Part of a small language model's weights.
Training: a variant of Adam for these matrices, 654M tokens.
Each number is 128 + 32 x the weight over its row's rms, rounded and kept within 0 to 255. Layers, rows and columns count from 0. Numbers have three digits each. The size before them is the row's rms in percent of the matrix's.

# up: layer 4 MLP up, 5120x640, rms 0.0229, rows 3280-3288, columns 320-479
# down: layer 4 MLP down (transposed), 5120x640, rms 0.0189, rows 3280-3287, columns 320-479
up3280 127:166102134113117095082101109140130141178169096100133166149168124141158149081162098129128124180107082172186098149114137146154143132122118128089140111148142135095147105152159167177088079210087178168160161140171156140114155148125116155120104119098138137122081096149099160085109165120114129098051086105115094208174155131126125148136073161146142097188174075183164138124096118095189140115143154178128099159160111056115099176115135126170063107132139105095117150108134101137103105197122128
down3280 137:088129182112139171112136124114106149104137097099087114097137116163074164161121101082130121115175151094055163136160147203078168116120097149141126075185188122120168091143093091121155156210116143142122114118137157156118151136164165091120171118131162135097135133134092118082149096146106122137120131079109122159092208120096164131109114156175112133104151145121106146082156170130165104131072126112203145157136157111118123152177147112148172080063155061066122178155123139095142083146167148
up3281 057:117138101097105140112173117121129183144175110196171158137142150096145088130130078116172133131117158127136082153127085058149154138102109192093145088102139134174139134155181098162109133041110153177134143108108133142152118106115140163170136171127152145085153078095132158048129120175109145083104141155103119124156083166144159156118148154160076105181075144136129060045139138109153120146152092140158147098147138123046140109095110133081034059123174122088108095095123096111128156189123133
down3281 022:134109114138104117210112122154180098150142144148141137172183176121140098119164083149110177151129155102100150090043142086088113078115152134134109145164157127128170145132114102193159151117065109138083120130075128146158150109165052098083146181123143120128137140122190165076107138123070136119137121141130112146129141124129168134145150142150100133122179139124134174017152122121043084092115079087157097150120078127112105133172130165177104130150137140132073131174125114148128088167141155
up3282 061:118131137126089137101094149071143124085102104139179168152134190134167047096183119178147110090125150108157114189106212158127176130112135128118134094118105174165108177162135213151150139134160139163068141093121164188133171115077103191112157196128204163152119100110188133109139068135099096120128187106147154121186087128120168120158135127109094088118156141091179095125086110139138134109128121149194135107114123130100092131159105101109150111071161084080117053122140092088077117161112154
down3282 033:155130090131166136133081105119115111124145062127129139163135119135139121151156154127077144152100165133168068091167124080138103127170125088114086139139103131207115110106198091109088155107144200094141097163181147127162106132066138116183118119100139161172153124162138136127128130064111172151102116099126125078152155097118088111130107119162057143192103115145134119183119103164189158169073113110107101038155160126131146141129115167141092140136128098146149083130118105098084114110140104
up3283 056:125142123166062147118146186119106119175109135118108084168156203093121103100117144119165173088142096075180107147139114099110120088180151148165220155152109128141098161115118137136126106116149162125169133118129110130166135092149136133128138137046195121134113171081093168077159205155114166186068116138159088139158176126162157107182124131119100115128116132096140105066158163099106193114128127082132065091182123084169121147174145206097113093079144099113105042121051141111153158188209144
down3283 020:141131121160140053082131094132133086078120143165132095144119109124137141125111124151103137129123171127131162150129153090119122138116119123105146182127177140102080179105171182176089145081057116097135104101062160124082111126092056110163203140165103125162072130102082165107109136101143127083122114159148108091160170153098189109123163096144091184152185129102141132107124100188118097124080107134144135154120043097135069174074116147118132087174081117124126091090128177153109135116122169
up3284 100:076171120146127153137103154136157066127108106133165133136191108078153114157126117169087193151145158145218141110059132072114071092111124058157132124173081161216166127137119157151109143143127088079129148124098077178113121097104160144160119129132118068122079163165090160128104146128148143158107091157091148135137115127119119087100124094157125106135079107125096121118094158140105117182097162140111109113153112070144069197103141094096169131112146141162138055114114146128052147141100156
down3284 094:177120128119134153071146149111102087090172169122136182121157092127128103071120169118123083058135124108152083124163123186116139092195114173116131177166090138165100202155140087122130180126149133105088073118217123155131127110124087109152092176112135125117129119120077110058106088146097148113149216182177139174175149117128156162121102138115168148098109160102080119124105080100107081113199087138127166136122178130190158131085115090144179086078139119153163082151136134134118095142196130
up3285 053:182126106144145118113158128114148113084124153153114139129153077093148142123157106101124127157091081139193131109084146134103099082083132164122174074105065151148119110085150125085134102119137136152073162102155169169144117165137171120122168132129168209141168115087115147209119171057093122164156152129124159127195169137093138172144114151156107089136139138176129145152130105078127116115101089151098116123121095141100073135190112101144166133105100112169120094089053166194115096113099195
down3285 012:108114169108150086134092088090106154120090132118124164128100154160098098092106103198116133159067090118169079132158175132146069161127110158077180165076127077143168142120104085162134165108128132125115146052133195095165109076078195160096148142139162161114134139057132121161128110137107132055115201117122162065150138086143127144129183153141145108119132092129164128106096065199128155131126127093149171178102114185042168148127152144156138121162101165104135154122091103125174151140082114
up3286 100:159160124119103154149078107132152121175120156072113151140131197125114152128075166139133140128079117114106059140082144141160148131137157157160135100089112117143084141148072183126100126130135112175131126137133136145112099158083061127149120158094147090133108114163133090105117102107126155059169129111158128148146095169084109158144094167094056136157123090146115051093148089131227083144122154131069072082119103101137117100073106085153078145124127100095140169127128106095142092145041188
down3286 097:184079153133105060087152162187166145137075066142132109095067123115135095095107090165116077113130134150155140110080126074086173147110093091094129099156137168113214072140167120087162078131124123095101152099116122145215128090153110120129200126180117106082130154166137107125181098146113152117104135152075158120122085119206168106132156104131158140102154132163124099138082097090126097094127113170111145120133096132159151154157118148117143050129129131103109106080108123139136161113178110
up3287 114:105111091117130075125158197104211082130114136093166151112139156127136089079206078092137144159151181153149077115068105114077147079136175117103172151183153132116097111192082084135162125186133152097161107128132148137160116080172115090111135120126128076108161138114169101062173152150122137165045152197117158116144096130167194134187141192118093051116096103185168156090165123141090094153168067142149185146131068148111130186107176122144126096096150094130107123144092113129160060140125126
down3287 114:071174128134122111113167149148136070142107148129120130077116155152103103110193149093119092095130196136133132182131110125156124133111141131165168149132109095090063101138154084096147086096125133147156091176127138148128091130097087104112127080125024105101110151127137112136071126195134078159158133134175175085146096124154149097121125125127096107104140152148135069184120114158069144131152090151128093134071119094118096186115167132089144130102122164064133128157127184100161103100153094
up3288 113:128099089078095132106162139109110145221106031114140106085108130150149111140145168162092154128151168113159109106093115077114081117124098148084163117070131165149125135066125166148112115087163148113064145116150111127158143159136135128146176097131119090112145140144123119161171155169101116137138132136126159182115113128191141095114120135148073131151131147160149090130124090104081088165124119078139115081136174113108099123089072123124151146110151104101103148120133130115117123108084175